Weights of a small GPT-style language model, trained from scratch on English Wikipedia: 2 heads of 64.
Each number is 50 + 12 x the weight over its row's rms, rounded and kept within 0 to 99. Layers, rows and columns count from 0. The size before them is the row's rms in percent of the matrix's.

# up: layer 6 MLP up, 512x256, rms 0.202, rows 481-511, columns 128-191
# down: layer 6 MLP down (transposed), 512x256, rms 0.194, rows 481-511, columns 128-191
up481 108:41 57 74 50 62 48 43 37 69 43 45 66 48 73 68 40 34 70 47 48 76 68 46 34 47 82 38 50 67 39 37 32 55 35 55 22 30 66 43 60 47 58 32 56 68 54 36 36 56 50 47 59 48 50 65 37 49 57 35 44 56 43 37 62
down481 108:51 74 47 55 47 55 58 48 39 65 53 53 39 39 67 29 53 38 59 58 38 64 47 49 66 54 46 46 46 61 71 57 52 57 50 63 41 47 43 69 34 43 25 37 62 58 48 43 53 62 62 52 66 70 61 24 39 40 45 54 51 76 43 38
up482 096:41 89 53 51 44 62 39 70 56 48 38 53 25 43 43 62 53 44 50 44 19 75 52 70 45 62 66 37 55 46 69 48 57 58 60 46 38 61 68 64 32 47 47 71 48 58 36 35 40 44 41 75 43 35 38 47 43 51 54 50 51 64 69 52
down482 091:58 51 55 54 62 28 52 43 50 52 64 58 58 45 38 76 49 51 23 32 47 52 65 53 54 43 50 54 46 54 07 67 46 27 44 48 45 59 49 51 36 52 36 40 49 52 57 50 49 48 63 48 68 45 40 25 35 58 39 53 32 47 53 28
up483 088:49 45 44 37 59 70 77 63 57 59 62 39 36 42 40 52 64 57 52 46 42 41 78 55 43 54 58 19 52 30 49 65 45 56 76 59 32 45 65 71 40 53 30 61 45 38 55 53 55 48 59 43 45 44 49 57 33 41 55 30 71 44 40 27
down483 095:54 75 67 54 45 50 66 55 53 61 45 59 61 67 35 40 59 45 55 45 44 63 52 51 49 61 37 31 48 63 59 31 30 42 47 46 56 51 46 45 51 56 70 61 41 72 68 57 74 52 42 48 56 30 41 44 48 55 57 44 42 51 66 66
up484 106:53 44 56 63 35 60 39 61 48 55 27 41 38 59 74 57 33 31 44 42 46 59 64 62 39 28 42 46 51 51 43 45 52 58 34 59 52 71 55 51 52 75 55 60 20 54 27 46 47 44 60 41 41 38 48 67 53 64 56 38 45 63 60 52
down484 093:45 53 35 49 57 65 59 50 41 55 53 49 60 34 47 45 67 54 58 46 33 41 49 48 52 64 57 50 49 62 39 43 55 30 35 51 47 50 59 54 45 32 25 59 54 44 50 41 36 36 27 46 57 58 32 61 55 50 57 49 44 43 50 43
up485 108:47 56 52 44 54 39 37 38 50 65 42 58 49 79 51 34 18 31 41 72 51 30 48 46 54 60 46 65 41 43 69 38 47 55 42 52 60 32 51 42 59 35 49 61 45 55 35 61 53 54 37 57 68 38 61 54 70 49 57 61 43 52 52 39
down485 097:39 54 29 46 59 54 54 49 59 44 68 61 62 46 46 68 33 31 46 51 59 66 42 34 42 64 52 56 34 43 23 62 26 52 52 69 69 74 73 62 49 63 86 63 52 27 25 64 51 59 47 37 59 44 45 59 46 46 42 44 39 47 57 60
up486 103:31 55 50 50 35 44 58 72 51 48 40 53 31 39 50 27 47 54 60 41 57 51 47 72 36 40 39 51 55 44 51 48 64 48 50 36 61 38 35 56 62 29 53 48 71 38 45 41 26 34 38 51 60 53 53 65 40 51 57 69 47 47 51 35
down486 105:34 38 67 56 50 39 36 51 49 39 42 55 74 57 41 25 55 56 54 55 40 50 41 44 44 50 38 64 25 60 25 48 25 47 36 66 32 50 46 60 29 58 61 68 57 59 55 77 45 31 52 66 35 56 47 69 32 56 45 57 47 46 51 47
up487 101:48 57 44 50 24 35 38 51 52 58 49 45 50 71 63 17 49 58 64 49 50 37 54 73 26 29 64 43 36 69 53 34 65 50 42 36 49 44 41 35 42 48 46 59 44 69 30 54 50 53 23 45 33 51 46 53 45 61 41 40 51 25 43 59
down487 097:56 69 31 53 50 54 54 51 59 50 64 61 70 51 60 37 66 44 50 34 43 50 55 56 41 36 44 48 27 58 45 70 54 52 64 36 60 58 63 41 65 39 42 49 50 25 40 56 46 35 40 48 45 46 47 37 26 39 53 49 59 52 26 32
up488 097:52 71 35 33 70 60 47 41 24 75 47 31 53 54 58 56 57 42 82 60 39 57 69 61 30 69 40 41 54 33 50 59 75 42 37 55 51 47 37 28 52 45 19 52 36 51 44 41 33 56 57 44 31 59 44 53 53 55 43 31 36 57 29 62
down488 098:38 41 38 42 36 54 58 28 59 56 26 27 55 60 36 59 57 43 55 58 68 52 46 51 70 50 52 90 45 44 28 49 48 48 37 59 35 44 37 50 75 45 46 43 37 87 52 66 60 36 44 56 57 50 68 56 21 46 49 50 17 68 65 58
up489 105:32 64 37 32 30 50 59 68 49 36 76 46 48 30 23 62 46 42 47 62 58 55 47 54 47 26 62 44 35 44 57 49 45 48 42 79 54 41 60 43 48 72 44 50 48 71 74 58 60 50 53 48 53 57 47 67 49 28 72 70 52 44 45 67
down489 099:40 55 55 43 61 31 62 27 45 68 59 56 60 42 48 64 54 36 51 26 61 37 51 42 35 47 39 67 45 83 65 52 69 65 36 48 60 57 52 42 55 46 46 49 40 55 69 52 33 44 71 70 44 60 57 59 36 40 67 38 53 66 54 28
up490 104:46 43 44 63 45 47 38 66 49 54 44 48 62 47 69 50 44 56 49 56 48 40 43 25 69 53 49 73 65 49 50 50 50 27 70 40 43 75 57 43 73 70 51 60 54 44 32 34 34 37 43 50 38 49 31 49 45 59 43 60 69 48 52 59
down490 089:48 46 41 38 42 78 50 30 44 53 63 34 62 48 26 40 43 49 47 43 48 48 64 46 19 61 46 49 43 50 15 53 33 48 59 54 35 33 50 46 65 40 44 42 37 48 63 52 46 59 72 48 55 59 36 59 55 53 60 51 55 50 63 54
up491 100:51 52 44 41 56 69 42 46 38 58 36 39 43 58 21 62 45 33 55 57 27 58 55 59 55 37 40 60 51 42 57 51 62 45 18 67 46 62 62 32 65 64 29 53 39 28 50 33 42 51 56 49 59 53 52 52 68 53 50 44 29 45 48 42
down491 104:35 42 44 75 45 41 64 55 54 70 46 40 55 41 39 07 43 53 52 56 58 35 65 52 67 41 47 33 50 51 36 52 66 50 29 33 57 46 43 46 57 60 44 49 41 57 68 63 43 42 43 61 31 31 48 49 46 54 53 68 48 54 60 54
up492 097:47 66 56 53 42 57 46 66 56 61 62 55 40 61 43 61 56 44 66 46 37 67 23 54 40 45 60 66 46 50 90 58 56 31 75 51 52 82 58 50 47 63 47 54 34 39 55 59 40 49 54 44 52 53 57 45 58 23 65 61 46 33 45 60
down492 100:52 32 48 43 54 60 53 47 58 50 51 49 59 52 46 57 40 32 63 44 35 48 51 64 46 57 51 16 51 62 39 60 72 55 27 49 41 56 42 57 51 40 57 34 57 45 28 57 50 56 38 52 50 41 59 50 57 53 55 46 73 39 54 68
up493 096:42 61 48 42 58 53 61 73 54 63 61 36 19 52 43 62 44 64 72 46 68 30 44 14 53 59 42 36 59 63 49 59 46 50 41 50 44 46 52 64 48 42 53 47 62 33 61 47 57 44 52 56 30 47 45 62 66 47 55 59 45 52 58 45
down493 094:72 50 67 66 35 51 44 56 47 48 35 53 26 50 50 49 45 66 41 52 29 68 56 42 39 48 54 45 53 33 16 51 47 57 48 71 45 53 53 51 55 55 41 40 49 55 38 32 69 57 42 53 73 52 54 42 45 87 64 44 39 64 47 27
up494 080:33 44 59 42 74 59 32 59 38 32 57 61 21 48 57 45 70 27 39 32 56 63 62 49 57 46 47 55 66 45 45 67 56 64 37 42 51 64 58 45 68 49 91 55 33 64 44 43 43 63 34 58 42 55 31 44 28 27 49 46 43 27 49 55
down494 093:39 38 46 50 44 51 55 42 59 54 74 46 52 47 51 50 67 64 41 48 68 51 62 47 30 43 40 62 33 24 47 62 42 36 60 42 35 53 57 49 35 45 55 33 57 43 50 43 38 51 64 62 43 40 58 56 41 72 61 47 66 61 59 80
up495 150:38 48 48 45 25 54 73 52 47 50 40 55 60 41 61 37 58 73 51 41 46 31 55 51 49 45 38 36 44 61 63 58 26 62 52 47 26 49 63 46 52 57 56 48 36 31 28 54 28 31 45 57 32 43 48 62 56 53 51 63 52 40 47 57
down495 093:45 57 65 55 57 60 71 59 55 31 41 63 56 60 49 55 51 35 54 57 55 57 49 59 55 45 42 46 37 54 30 65 45 54 48 85 49 50 49 62 46 45 66 46 56 41 47 59 58 49 39 62 79 48 43 30 89 52 57 52 53 64 71 75
up496 096:49 43 51 71 54 51 46 60 44 26 58 50 40 42 37 57 52 41 57 35 34 52 59 60 31 55 46 51 52 77 47 61 56 32 51 61 61 52 52 67 68 63 65 45 55 39 31 32 61 71 70 40 25 47 50 52 46 15 49 54 39 51 60 62
down496 099:37 64 54 59 53 46 12 39 45 44 50 37 42 44 29 47 31 43 41 38 39 51 72 47 29 47 55 59 67 55 45 48 29 48 44 67 62 52 63 65 60 72 65 61 57 52 48 49 56 51 49 49 54 50 65 59 37 39 52 47 58 54 49 49
up497 098:35 61 33 33 47 49 53 72 65 69 44 47 39 50 37 43 71 44 66 42 50 40 58 77 30 65 56 36 56 68 55 52 59 60 44 38 42 37 38 42 46 47 76 40 47 54 22 41 28 57 37 50 48 44 60 38 58 54 47 60 46 52 45 61
down497 108:69 49 51 29 25 67 61 47 64 61 70 57 63 41 42 06 52 36 47 39 40 48 70 56 32 39 65 75 37 47 57 73 48 44 53 33 56 40 53 50 58 52 52 35 52 67 51 25 44 60 60 43 80 36 57 36 52 48 34 44 42 56 56 28
up498 119:31 55 48 41 59 67 54 47 37 47 31 42 42 39 81 66 70 47 57 39 54 54 47 37 50 75 71 59 53 65 61 45 43 66 40 40 81 58 36 39 55 54 46 66 58 80 67 55 43 60 41 57 48 43 38 35 44 53 55 60 38 38 52 58
down498 100:48 66 68 55 48 45 45 74 57 42 31 60 38 54 38 46 55 73 67 46 73 67 28 45 14 28 39 42 53 59 51 41 56 61 50 66 42 55 52 43 37 41 50 66 56 33 62 40 73 34 53 51 36 56 53 50 47 73 44 53 48 56 44 51
up499 098:50 64 58 36 57 38 36 65 67 44 43 52 45 39 41 43 53 35 58 11 43 38 43 50 56 49 49 46 65 62 62 28 55 65 60 49 47 62 30 62 63 58 61 64 58 60 36 69 70 38 52 55 75 54 35 61 41 35 33 60 50 67 63 48
down499 094:15 39 32 35 48 59 68 60 64 56 35 57 72 39 37 69 34 67 55 46 62 32 50 55 56 63 52 65 46 27 50 46 34 51 29 37 45 62 41 65 27 40 60 51 50 48 42 49 50 42 60 60 43 61 62 58 55 53 59 46 55 47 54 76
up500 093:54 61 63 57 54 29 40 57 53 54 53 49 57 49 63 45 55 66 50 56 53 62 41 49 46 38 65 55 64 51 57 44 51 50 34 28 54 43 39 51 80 36 87 34 62 43 33 33 58 59 34 55 28 59 45 33 51 46 44 56 51 38 34 38
down500 100:40 70 44 38 57 40 60 24 48 61 49 32 58 49 58 58 64 55 31 51 41 64 69 50 72 39 39 43 62 56 40 70 66 56 51 61 53 54 57 47 25 57 73 47 81 38 40 52 36 35 45 61 38 47 58 30 33 34 62 71 74 38 42 50
up501 099:66 40 45 20 42 41 36 38 42 55 46 43 40 58 37 46 46 49 41 57 55 64 69 32 40 59 62 63 70 46 68 48 50 61 48 61 47 57 49 57 28 57 51 56 30 39 40 54 42 39 65 49 70 45 57 38 68 35 38 54 52 62 49 59
down501 099:56 63 40 41 62 69 55 41 66 55 58 56 38 24 46 54 59 38 54 54 61 32 72 31 34 45 48 35 64 78 36 55 39 61 50 66 59 60 38 69 42 64 47 48 25 49 49 68 33 54 46 34 61 46 66 44 65 34 65 45 47 44 45 58
up502 083:56 59 64 50 64 79 26 49 60 49 48 37 41 72 50 66 36 34 54 68 62 53 57 59 41 71 58 34 54 52 67 21 52 57 39 55 42 50 50 44 71 47 63 58 39 45 28 53 49 42 65 48 37 56 43 53 56 44 74 44 63 41 53 35
down502 087:37 40 56 53 37 41 48 44 53 55 40 47 50 65 62 49 45 61 46 55 58 50 67 54 54 25 28 60 70 51 16 57 60 55 63 45 38 52 72 37 45 40 48 42 39 48 30 45 62 26 58 35 46 68 51 37 36 48 34 63 78 41 55 37
up503 120:41 76 48 63 70 48 61 75 61 60 45 47 45 37 81 31 58 39 40 59 54 44 54 60 47 62 54 37 43 62 38 49 47 45 55 55 53 43 47 60 60 44 59 36 57 34 49 21 51 38 52 64 51 45 55 46 48 32 59 53 53 36 54 52
down503 111:49 39 44 53 44 18 59 35 41 60 61 20 37 80 55 57 36 40 48 43 63 73 44 49 51 40 53 28 65 54 52 46 60 58 93 42 42 42 57 61 50 54 51 28 56 56 48 44 56 53 32 38 57 65 29 37 59 26 60 28 48 65 59 56
up504 101:70 31 46 49 40 24 61 62 62 31 49 37 69 37 39 52 47 46 41 42 92 52 43 58 42 46 43 51 41 60 59 41 51 37 42 62 44 64 34 61 48 43 84 47 54 41 44 61 56 48 45 32 50 54 61 75 58 35 48 49 59 61 52 52
down504 107:60 42 65 51 42 40 54 53 68 50 18 42 37 59 65 49 57 52 51 54 65 55 57 56 54 53 36 55 64 60 74 50 57 31 67 47 63 35 46 51 45 44 77 30 44 57 66 71 55 24 61 36 52 63 54 36 48 41 63 19 67 69 48 50
up505 097:52 41 31 43 32 53 45 65 35 46 45 34 67 53 52 36 45 50 48 47 47 62 51 61 53 44 47 53 40 60 51 48 42 32 34 40 41 56 62 29 62 57 25 77 49 38 49 36 66 68 34 40 40 34 51 61 38 41 48 62 34 63 41 66
down505 101:44 48 53 40 51 60 39 39 42 42 45 52 43 60 49 55 65 35 32 38 53 58 51 32 31 39 29 41 60 49 39 66 48 55 62 47 74 61 47 64 36 56 61 25 57 53 44 75 29 39 45 47 49 53 60 52 60 40 56 65 28 51 59 59
up506 098:58 63 55 46 56 43 50 54 45 47 48 72 51 59 54 48 43 53 47 19 49 50 46 55 39 41 61 52 50 27 45 52 21 45 65 53 60 35 37 59 61 57 69 32 46 59 54 43 52 35 31 47 52 44 32 64 44 44 52 60 74 38 32 63
down506 086:62 45 60 74 71 50 53 43 35 32 26 65 72 36 69 57 64 67 46 53 50 37 65 53 64 47 47 60 46 57 38 50 56 69 45 43 64 60 63 36 39 64 65 59 47 59 63 36 47 29 59 49 53 41 88 37 56 62 63 58 49 49 58 46
up507 109:45 61 44 62 32 45 21 63 55 52 32 37 46 54 57 39 50 60 43 59 45 65 49 58 62 58 41 50 66 58 60 58 36 56 44 47 73 73 55 57 66 58 70 48 60 65 46 46 50 51 57 63 48 55 44 50 64 37 54 68 49 09 48 56
down507 109:59 60 33 62 54 37 51 43 64 65 46 49 58 44 43 66 50 43 36 64 40 34 44 16 57 32 68 49 44 40 58 41 46 61 64 34 53 58 59 41 41 41 56 62 36 22 66 34 54 67 54 67 50 45 50 48 53 49 47 52 50 61 65 59
up508 099:61 50 50 46 74 45 28 46 48 40 34 42 69 48 64 61 46 38 52 27 61 53 55 42 29 55 46 62 53 51 57 46 51 45 70 77 42 43 65 99 37 55 47 33 43 61 56 61 57 36 46 46 44 60 58 39 38 41 42 54 41 39 55 51
down508 100:53 28 48 25 47 31 31 46 61 69 28 73 58 62 38 53 26 57 37 48 24 45 51 42 90 32 47 60 59 38 44 47 53 49 60 44 51 71 50 56 48 56 66 59 53 38 69 40 63 51 45 52 43 63 43 41 66 36 57 44 45 43 31 51
up509 071:45 48 46 63 39 48 46 42 50 57 70 47 55 40 44 35 44 56 51 29 38 47 40 66 56 47 61 46 43 69 75 39 49 62 28 63 53 56 49 44 37 50 53 38 36 46 32 58 57 50 62 56 39 16 40 63 44 59 53 46 24 59 38 42
down509 077:44 59 43 52 52 52 56 36 28 49 83 29 52 51 64 43 40 54 38 57 48 38 60 66 50 38 34 60 44 62 66 26 27 47 48 55 65 43 56 37 47 54 45 38 47 47 46 55 42 39 55 53 53 44 60 32 54 47 44 48 40 48 50 58
up510 098:52 48 62 48 50 37 37 63 52 60 43 54 63 47 69 56 20 35 63 54 43 61 50 46 52 47 80 39 37 56 76 25 44 63 70 29 42 46 45 46 66 50 58 61 63 50 49 48 54 51 45 43 54 36 50 47 62 43 50 41 51 43 52 38
down510 100:36 37 54 44 44 58 70 47 25 43 66 49 39 48 47 46 63 47 37 52 62 59 48 55 66 74 25 65 58 83 14 81 49 51 42 57 44 31 64 47 48 51 77 49 49 53 47 46 61 46 56 53 47 66 73 51 57 55 61 47 55 66 38 71
up511 103:61 60 43 60 54 44 50 65 45 51 64 70 39 54 40 60 57 57 52 56 39 42 60 49 42 44 45 43 49 62 61 54 65 42 33 48 55 33 61 63 71 50 31 46 56 47 54 28 37 43 29 47 55 51 61 59 53 39 70 38 62 30 56 61
down511 096:65 52 45 39 54 63 42 53 62 67 39 62 42 62 48 53 61 59 44 45 47 48 73 45 48 72 54 27 41 58 69 45 51 62 67 42 76 60 38 57 35 59 22 56 43 55 28 33 50 57 63 39 58 44 44 48 51 74 64 42 51 49 39 48